Each number is 128 + 24 x the weight over the matrix's rms, rounded and kept within 0 to 255. Layers, rows and columns count from 0. Numbers have three digits each.

# layer 5 attention query, 256x256, rms 0.0873, rows 109-151, columns 64-127
124124118108105121135153103130136161155091100083143112152110106099128064148123139081107146153076094128135120127140176114137141078182121157140176155128161136126060155109095096133130112133141146
118127113100111143072124103168171150110105120164136111089114165150143141087128139152162148146141126084191139115156133134136114093146127124117130133104077146133121076158148106138189108137148133
172104134132126155099156087154117106141085121110106167177145103139144217142084100139135156163119122083102166100103158210177157116136098124115118152159135134143152143160094152121103116137131143
093174153135194115067100109126143186139092092143132133127156111139163106110133132153117145125139116074129113166116124114139135173121151132123142116176129114066114123135126116123101140121113104
140107174131155111102136108118138167135111174162169128098119155121122103140095148144126150165127118125099115123121132134173159104121156110134095133139134161148134124149130120088164122141156159
086150112116155143130107136106115119182103126146100105124129137139119126098149099111126116106085123118130113108137114173158117126117145127113097136115097087140107107132169115123113152095096154
130121105131133122182151115154152131118114107088137073119133101078125110123130117146105126175154124187112133129122072125122074182122151130142146103149128113101162194084100204132117145135177114
098110148125168129143107140161144107129144111079143128125166107144165142119092105166122137088139118146171117110114110092117097153121144154076115108131153105124127159157125120132135118146131150
097090118121161149087151133179145109153144140148106086111142157081078083172082147126113111082123116109119109130153115125100170151132113146159157106069123169112060130093153077096143116127107152
094153170130094117156166144183065134169142128143141116130146136103119145165141121130109110130136179109142126169127136143129136132127099126115086110095125142111137146124146105088134099112103136
095107144101159124168147136134171155125167155115159115101149131164060147096142131109121127184102124116133101114136090134119127087105126160158144131124150139130131122149146098118107094101137183
123111186103114148106103089127105096181135141085124183172139106149164104112100186118102127111171126115136120150107128142111139110118173118140120144073096123141145149142112084089131153124119128
106126081130183121123165106125114141149161099141124139115153110149150082126111100089081141133142088120162148103111178135130114114146121124075106113151098127136149113112189106133112115112105121
131127105126126124112157107166053126105119121112132105152163109131126094113074133130167104132108140112162110130122139149132087149138146102143135140137082125116132161135131133109126163150169090
136103107128134126128114115125087096146140095118104115142104123144115138133186127100167106133151131147133095097127146128114103109137128132108139147149127132122150115125163100144130126086123097
151119099140105144182125125111154155190113130125082167124117172130149098113138125088122135110157126164136115152120102096121078119159105129099165180127087163117131166101152093099129121140124102
151129095101130129062137152133180127157149146176132112095145106120118110161152120125100084161114130144129120127137125132132133087130103147124115143103161134107136097102125138115166127140154132
134133137061126147144155105100143135166159166147151148117103111099100116142091094123105110123118162132129112171090176118159152115133168112101120104156148190111148160136148107167140149067145089
145113161175140125117095105139127142116148088098139116159185137147120154087157133173152154074156139117143139136129132131130126150103167127136138110115181116116141097120134142151095139132142124
166116158155144107090166139162118138097105109130142110151159145156117133130158101113088116145131104119102120138150082142143146155125122160144110129128105131115168135127110118138120119177079120
136143117146117097153118169154115149095131164100134131174124152130119126156109086110122153116107098100111118116108145146157135096139099096119146132147132101150152135117133120156123147134075092
146141139128090132185157137076141166160112128091156122132155157123143118099132132136119144124117099115116154115136128127143125095140109136125110145139130097160127132100158124141118122145124088
130115139126140112093133129157095110121163143156098139133122122114113138105157111124144081128118130134140123120135089110136108175114191116153134114106123127154123123171105131123156132139132134
107175149121108202163125102130126151097105167090167117116168106141117127184087145111111153130171120095129105148135109157105159124118075170107125149133131108101128161122146135119071121159161130
115120129127135100130113140100122142121136155123125123102118154129117106107139145140147135103103126137151141099116133117131108133158157126119127125133107130129125094127146133124152129095186109
110093160115119119128142109167151127107126144143118138138135110124088097157116138135121120106128159091134142109116169130132178122116147154138103125122117132102092147128154115121127142116143134
138155117147095132123077155112142137120119146158146106102108121141096084175119116088179119100163087118112096165130131106124112140111123143166168116125129139115117115091172187131127140143111134
116159115116119147118113120100121126171139154158119108108127099146116135146137154154129135127145128121140128128131149135133097123161122131173126104104114122130122140128139105119122127142163135
122101131155130121113125168129117140097109122123138111132128115128117119113125138126157146127125114140150131130160156115133142115119108100138112107146136120141105140118159122139111124150112108
139085135092126134128117117119157121069101169126110107115136119175138096167134146125125115132146147129193134117116148107111098159115147157137137147148115112076121169134098118087110107112178166
135130129152124099112149124120107107182136082157146166146119115095114185052134100151132137158085103140108151129096096147165153111149160100147142101138152162159119100112123147150177151156096089
121093124146164100103128131130125110121155171121089092124129140147123069185141151089119115123114136141164115144158127076088097133144132134099134112114137082125102154149128118118115109086175122
118102115141161013115129125148094125185198092145098146153114106071100159107198114181137141120095120129156164086069108092110137110144218157158103082152119166138127075120089107134185145102142102
129112178151129101134129133146119126099097148120099116136163146137157106159163118134089142138124111125135136159102109130148113116134141165124120092104147109105116135151106134152150102137092125
090150153128138104119102113139121132120103096084104117141134125149135092138148149129132144155129090122146148114113122099101111142144124146131130174122119110147176170129123126168098101101118161
160136152132118159157147128131096106112119116180147137090126134118138093094115192088119140117123108179112133144137090120111119140127103117160119121111150118181111126136161113124121155106140126
124121140172135129118107155140141129127154135119118142131045125124109104171116151123141110127136108125124094112129168121116118137128183127153119193098126129115145144146144147113150173132126111
136154132121117113128116159099142137128144116077125120109130134138067155093133136134145144129142151134093147098128159159139141127115150107094104138144122176094183149142172122126139128113174143
148095113113119100146127105115127118143129119076112165190122139130157163090147090114128124134120143132175117153099138130171130085110129135106141166131127161135159163198118092126131116141113148
148111095137134102141130112093144145155141101118107122131107144131147127097178126102167108117126121150138122140150124127125140114139127135129150136153135126119115141135119101115099128121088177
094157133113122105125128129189112142091119138095142125154162130156156133180108128144097139113110089080115140138137131148094121135108115133129088110083088125124121137112118107115116131147095083
131107098133116106141139176179178143096143158120141147106139138112095113081150139135123102146179109139103131146150118124113109157101113109138149108097091147130144147114133152113121163132140143
156099122148098132158130127110080117124129083143121133129099136124128106091123134125115096097145143125133106139125158134127092100168126138140132126099116083127150137144133096090114148109099122